config = dict(
    norm_place='pre',
    rope_theta=27700.0,
    attn_scale=0.177,
    parallel_block=True,
    init_std_qkv=0.0345,
    init_std_up=0.0345,
    lr_mult_o=4.0,
    schedule='wsd',
    train_tokens=329100000,
    dataset='wikipedia_en',
)
Each number is 50 + 15 x the weight over its row's rms, rounded and kept within 0 to 99. Layers, rows and columns count from 0. The size before them is the row's rms in percent of the matrix's.

# down: layer 7 MLP down (transposed), 512x128, rms 0.193, rows 450-462, columns 0-127
# up: layer 7 MLP up, 512x128, rms 0.196, rows 451-462, columns 0-127
down450 095:68 62 38 38 52 43 51 62 40 75 41 36 70 60 40 43 36 66 67 09 36 73 59 52 55 60 41 48 59 45 75 33 58 77 38 19 48 45 49 29 41 28 69 65 35 60 45 39 52 68 44 75 52 61 69 64 55 62 27 73 52 29 53 64 48 74 71 30 25 37 58 53 60 50 29 59 47 20 28 21 28 56 45 38 67 64 79 52 48 69 46 56 33 51 38 55 56 31 58 45 54 58 29 32 62 26 57 20 49 54 38 32 51 58 63 62 39 47 47 50 44 75 33 77 61 60 64 58
up451 098:56 44 26 60 60 38 62 68 52 43 70 50 42 45 67 07 36 33 40 40 50 51 77 51 58 44 23 38 84 41 54 44 59 54 38 79 39 32 70 35 44 47 41 38 24 29 31 75 50 34 66 41 61 52 30 66 28 50 44 27 44 60 49 74 48 56 63 29 62 50 76 70 72 64 52 52 37 57 57 53 40 67 50 40 46 43 65 61 58 59 49 44 21 52 46 40 70 53 72 38 80 35 54 68 23 36 29 78 40 55 53 51 66 77 53 54 68 24 71 43 69 45 28 50 56 38 53 45
down451 094:62 66 56 61 81 32 18 28 62 42 55 39 59 43 39 51 33 69 68 63 70 87 67 56 60 49 61 54 61 37 41 60 53 41 69 41 63 69 51 48 44 41 37 49 59 48 73 33 34 50 67 43 54 26 23 46 59 25 61 50 62 69 47 47 50 50 46 54 58 41 41 31 62 35 54 74 48 56 23 45 63 49 73 83 46 56 33 14 77 67 79 53 55 51 32 30 63 24 35 59 13 33 33 48 64 42 50 57 52 54 52 40 46 45 40 40 53 57 34 42 75 71 48 52 34 31 58 20
up452 100:27 37 36 63 33 38 42 70 42 63 46 58 31 67 51 59 50 55 51 22 30 70 58 40 58 71 61 54 41 26 61 60 52 54 56 57 53 11 43 51 37 44 58 49 62 81 36 35 61 31 51 57 49 21 44 54 32 59 62 39 50 58 34 61 74 38 66 51 84 43 17 69 57 52 39 50 48 41 68 22 49 26 47 41 27 51 18 76 47 24 64 47 77 70 54 76 60 72 53 58 67 61 32 68 55 28 47 32 48 51 40 13 62 67 46 55 53 37 62 55 63 43 30 62 45 50 63 59
down452 105:38 93 65 67 40 50 54 23 42 43 76 59 51 44 51 27 66 51 40 68 60 25 47 43 59 54 28 60 27 44 17 37 52 49 39 40 46 54 55 62 78 61 37 19 66 34 39 68 54 59 71 48 41 48 52 49 44 82 67 52 74 62 46 37 32 71 54 45 61 63 52 36 54 90 26 49 57 49 52 50 30 67 53 72 56 51 43 57 62 34 29 61 43 66 44 36 38 40 41 60 33 07 68 49 19 46 43 54 59 41 56 67 39 73 65 44 68 51 49 43 33 34 68 35 47 47 54 72
up453 106:42 76 39 17 33 80 35 08 88 53 67 32 47 69 56 64 54 60 64 58 49 59 80 33 46 37 59 47 65 39 32 45 63 56 56 34 48 44 55 45 50 58 53 47 48 62 50 14 50 56 56 33 45 69 60 47 41 32 33 51 38 50 36 67 60 84 32 49 50 36 61 54 60 41 21 38 26 68 27 47 54 37 50 31 43 33 45 44 57 56 51 62 53 56 34 34 63 37 43 63 65 77 41 38 87 67 39 62 38 54 49 36 80 66 75 55 50 44 56 47 71 58 46 59 61 36 45 17
down453 106:22 23 80 46 56 57 43 57 57 51 61 55 46 56 36 44 49 11 67 63 76 53 26 46 33 75 47 53 51 39 61 75 37 57 37 38 43 59 49 87 36 26 46 67 43 52 39 34 22 55 64 52 43 52 46 61 32 49 41 64 60 55 84 47 31 54 52 50 62 49 62 49 52 21 49 22 64 37 41 46 67 87 58 64 76 49 60 43 55 65 29 50 56 31 33 42 27 51 45 33 40 50 49 44 73 56 40 40 41 69 62 53 42 44 89 41 54 72 54 22 45 27 63 40 44 46 76 62
up454 091:39 29 48 54 33 57 45 41 59 57 50 27 45 46 27 52 50 41 60 64 24 42 40 49 65 61 21 50 59 61 42 69 27 62 49 47 45 86 58 40 45 37 83 87 48 42 44 49 46 47 45 64 68 38 55 40 46 71 46 61 32 70 47 44 42 67 51 49 29 14 30 68 61 69 57 75 50 58 31 26 63 47 52 32 38 49 75 43 50 63 41 38 48 50 48 66 77 40 25 34 37 48 40 79 62 45 43 54 61 47 41 77 76 60 85 47 50 09 65 53 43 50 20 64 54 56 52 63
down454 091:62 33 36 16 38 41 65 47 47 64 38 64 34 50 71 49 37 55 61 51 41 62 25 58 63 53 59 51 00 41 54 48 51 36 25 39 63 53 51 68 48 63 46 60 22 29 61 45 56 57 42 56 71 68 71 56 66 55 27 37 29 50 52 38 67 43 55 36 60 43 49 55 83 27 64 46 33 41 37 72 71 46 58 45 52 33 69 43 44 44 65 49 52 61 51 45 36 63 45 43 78 91 89 39 49 32 42 40 54 42 26 54 53 77 72 45 27 63 38 70 29 45 61 37 56 64 69 41
up455 093:67 62 56 51 30 49 41 40 44 68 55 63 79 34 33 84 25 46 39 56 66 37 62 45 51 48 55 27 42 31 53 55 65 41 46 44 68 34 59 66 44 40 34 46 60 80 16 59 34 26 45 83 28 35 59 69 48 59 43 68 60 32 51 44 53 44 49 56 20 38 46 23 49 55 57 54 59 63 72 56 59 66 53 42 57 77 39 45 60 40 37 20 68 64 49 48 50 27 48 82 85 37 56 69 44 71 77 47 60 45 33 55 36 61 53 40 42 61 39 61 38 40 54 42 86 41 44 78
down455 101:75 35 57 66 58 99 66 30 52 46 46 56 52 74 57 33 45 45 49 85 45 64 32 57 47 33 38 35 82 34 45 51 63 34 55 47 56 78 42 44 49 39 52 72 35 50 46 58 53 58 53 36 75 63 49 47 59 59 58 45 54 37 33 33 56 67 75 30 78 46 50 31 37 73 16 57 72 33 29 74 52 50 38 11 59 19 49 63 47 59 56 50 30 57 17 44 51 56 64 72 45 49 36 39 40 39 49 46 28 60 46 68 42 30 30 40 49 61 68 52 50 38 44 46 50 55 42 69
up456 102:68 36 34 47 51 59 77 65 48 60 54 72 46 34 29 30 51 33 55 50 29 32 48 62 32 58 55 49 49 50 42 43 31 59 59 28 63 55 41 82 42 49 64 25 35 34 64 66 39 31 51 59 44 73 30 52 36 65 49 46 64 74 65 45 47 45 26 53 44 59 21 41 60 32 65 79 67 51 52 73 59 44 62 58 51 38 49 72 51 54 41 37 44 28 32 57 58 49 51 44 59 33 39 80 54 68 60 38 68 36 27 39 27 58 62 23 30 15 32 58 16 55 47 75 55 64 39 89
down456 090:41 46 55 39 31 53 25 44 61 37 77 60 61 52 62 56 19 40 58 69 72 69 60 30 45 32 50 56 69 42 61 64 60 33 59 37 47 52 65 59 63 34 28 56 68 44 50 57 52 59 22 38 61 64 39 46 69 51 65 56 67 67 27 37 29 53 72 44 60 65 51 83 51 50 01 45 43 49 34 45 67 65 51 44 79 12 56 54 36 82 29 68 33 37 30 38 57 63 33 65 17 55 49 39 50 33 44 34 36 47 48 45 66 72 67 44 46 33 42 64 69 68 48 46 48 37 60 42
up457 095:36 49 37 35 69 49 19 38 55 60 43 56 32 60 80 57 57 23 62 46 35 65 64 65 44 72 55 49 39 42 58 49 41 76 65 37 67 55 45 36 61 41 48 66 77 65 56 65 57 56 55 40 28 41 68 29 29 77 50 66 56 50 69 50 34 63 55 20 67 54 50 63 55 74 06 50 36 37 43 47 54 58 71 45 41 22 65 38 71 50 32 34 62 47 70 45 82 51 44 42 68 27 12 43 45 41 74 60 57 50 60 78 57 49 34 24 51 44 68 57 26 45 43 48 35 38 52 55
down457 087:60 51 94 62 41 55 80 27 52 35 58 63 57 71 35 50 61 69 47 76 58 47 37 63 49 35 43 46 47 59 32 72 58 37 50 60 58 41 37 48 39 44 63 50 52 31 46 53 76 70 25 59 68 43 46 28 29 47 64 34 41 76 24 11 41 73 33 66 51 68 55 68 72 19 64 83 49 55 38 55 46 52 40 36 44 59 39 57 27 17 65 39 23 54 25 65 46 50 37 42 53 70 60 38 65 63 28 45 29 47 44 54 76 60 61 48 45 70 38 37 48 58 42 52 48 44 34 46
up458 096:54 57 36 28 44 44 63 63 70 62 29 63 65 46 64 46 34 29 64 68 62 55 33 57 71 80 42 71 73 50 40 54 38 41 39 71 47 40 81 41 27 25 69 18 52 29 58 63 47 26 27 44 59 74 46 55 53 21 37 48 54 24 41 56 43 75 32 47 24 65 36 50 53 64 36 68 23 50 46 31 39 50 42 36 56 53 62 49 48 60 58 45 54 71 43 35 59 53 52 64 43 37 49 20 51 81 29 59 31 45 63 63 39 56 49 52 35 42 73 76 86 63 51 63 42 64 38 33
down458 103:63 71 39 70 54 62 52 25 40 71 65 48 29 44 52 47 60 72 56 30 53 29 54 34 33 40 49 09 18 33 62 53 82 55 49 48 44 29 54 53 68 63 28 55 54 68 70 23 39 37 26 57 35 34 31 44 23 55 76 45 50 72 37 25 47 53 48 56 67 34 71 46 48 31 54 42 54 49 54 48 42 64 71 73 51 41 49 42 69 71 54 46 38 51 58 52 40 20 60 51 71 64 42 99 33 37 75 62 64 58 36 44 59 44 46 46 52 50 58 65 57 64 31 62 30 57 46 66
up459 107:76 46 51 58 45 47 50 35 71 56 44 60 53 44 52 48 47 53 35 63 48 43 50 40 60 76 44 56 70 26 39 34 43 62 42 33 49 41 57 30 35 32 80 31 81 56 29 25 53 78 58 38 21 53 71 59 50 34 39 44 97 63 24 54 35 86 46 40 40 59 76 48 50 62 62 63 66 52 39 32 52 46 43 42 33 20 31 39 56 47 40 83 63 66 33 56 58 57 79 50 64 36 48 40 49 55 53 38 35 49 57 43 47 41 33 42 24 36 46 67 68 71 65 67 27 71 66 53
down459 104:40 68 53 58 56 34 54 42 41 47 74 36 44 31 41 57 44 33 51 40 66 44 50 50 44 34 41 49 36 39 64 70 54 42 46 60 63 82 64 66 59 68 38 49 52 55 67 52 50 39 30 46 55 57 42 52 51 64 36 57 19 68 54 50 62 36 61 26 63 69 53 24 32 54 30 17 60 50 62 43 29 44 27 49 29 80 55 61 48 66 44 45 52 31 68 60 30 70 52 06 89 65 61 62 76 47 56 84 47 47 24 61 34 59 73 52 67 37 42 67 39 16 36 45 72 64 46 39
up460 112:41 49 39 50 34 47 38 50 44 54 38 95 44 54 39 77 62 69 38 42 59 64 57 73 35 73 65 54 38 56 47 00 49 17 40 61 47 33 76 52 60 30 52 39 52 53 39 40 54 79 37 59 39 41 58 67 35 52 25 42 61 43 63 42 43 41 50 25 55 51 12 24 73 82 48 80 46 52 53 51 41 46 53 57 62 59 52 50 61 44 49 34 28 69 45 50 41 66 50 65 36 34 51 55 81 14 47 61 60 62 40 53 58 52 55 42 50 61 32 39 49 54 70 58 32 46 42 74
down460 107:63 35 59 61 48 61 45 83 74 41 31 49 30 64 57 22 17 53 40 50 38 32 24 40 77 62 29 20 57 38 47 58 56 28 93 74 37 51 44 37 44 60 69 05 64 52 50 22 73 42 62 51 48 58 51 64 58 52 62 40 66 52 40 41 49 60 47 66 38 59 75 55 54 56 39 30 37 28 48 69 43 63 53 31 67 30 60 47 53 52 48 67 68 23 44 56 47 70 50 54 83 44 58 45 34 39 57 47 30 39 45 49 50 31 36 29 69 44 56 51 64 54 60 49 76 66 51 53
up461 102:43 43 46 68 20 60 42 37 62 61 41 33 44 33 64 54 59 45 57 25 51 58 55 29 32 24 32 53 76 44 80 56 35 56 51 60 27 60 54 63 70 43 75 51 85 75 69 70 42 12 34 46 40 36 62 45 85 65 50 37 35 41 68 59 47 48 14 59 53 59 65 87 49 34 24 62 59 53 57 46 46 40 62 34 73 22 41 46 59 72 50 59 55 46 32 33 39 55 54 57 50 27 35 40 52 62 69 29 62 27 63 53 48 49 43 46 67 59 29 59 50 43 33 54 56 36 63 59
down461 101:61 68 44 57 86 35 39 55 48 42 52 73 50 60 40 40 37 76 76 45 57 31 55 58 30 58 62 30 46 68 54 55 63 38 54 42 71 68 69 57 44 46 32 38 25 46 56 66 51 65 33 52 52 75 30 67 50 49 63 38 53 36 27 47 46 42 61 31 47 05 58 63 41 51 71 60 65 37 64 68 50 50 51 39 60 45 51 51 86 36 71 40 21 49 29 52 65 00 52 42 73 55 69 54 42 31 19 56 48 54 74 50 51 49 66 26 55 56 26 57 53 47 40 49 32 22 49 43
up462 114:57 44 49 22 40 42 82 69 50 40 25 62 53 57 50 19 30 59 24 38 51 51 50 81 46 67 50 41 88 44 06 74 76 25 64 37 67 43 64 37 41 49 52 41 50 48 56 48 56 52 50 31 53 62 61 69 60 59 50 65 49 45 47 52 35 47 53 53 21 51 24 70 56 44 28 67 49 44 56 42 92 61 52 40 60 48 36 48 54 61 28 72 60 81 47 43 24 28 43 57 32 31 60 47 69 47 34 50 64 38 66 51 37 50 55 57 37 42 35 52 49 50 54 57 35 79 52 18
down462 148:46 54 42 44 36 54 60 60 46 59 56 72 53 70 43 56 20 30 21 49 52 42 50 73 41 80 41 65 87 69 46 70 47 39 53 27 55 56 44 51 51 44 54 47 47 74 17 65 70 45 52 61 50 47 28 63 59 49 32 59 40 45 61 68 46 54 35 64 61 37 24 45 60 30 45 42 50 67 36 36 46 63 20 07 60 68 27 60 26 31 50 57 73 53 37 52 59 54 52 85 62 49 59 44 77 73 18 60 49 35 33 53 46 53 43 61 21 36 59 69 51 51 64 49 18 62 49 54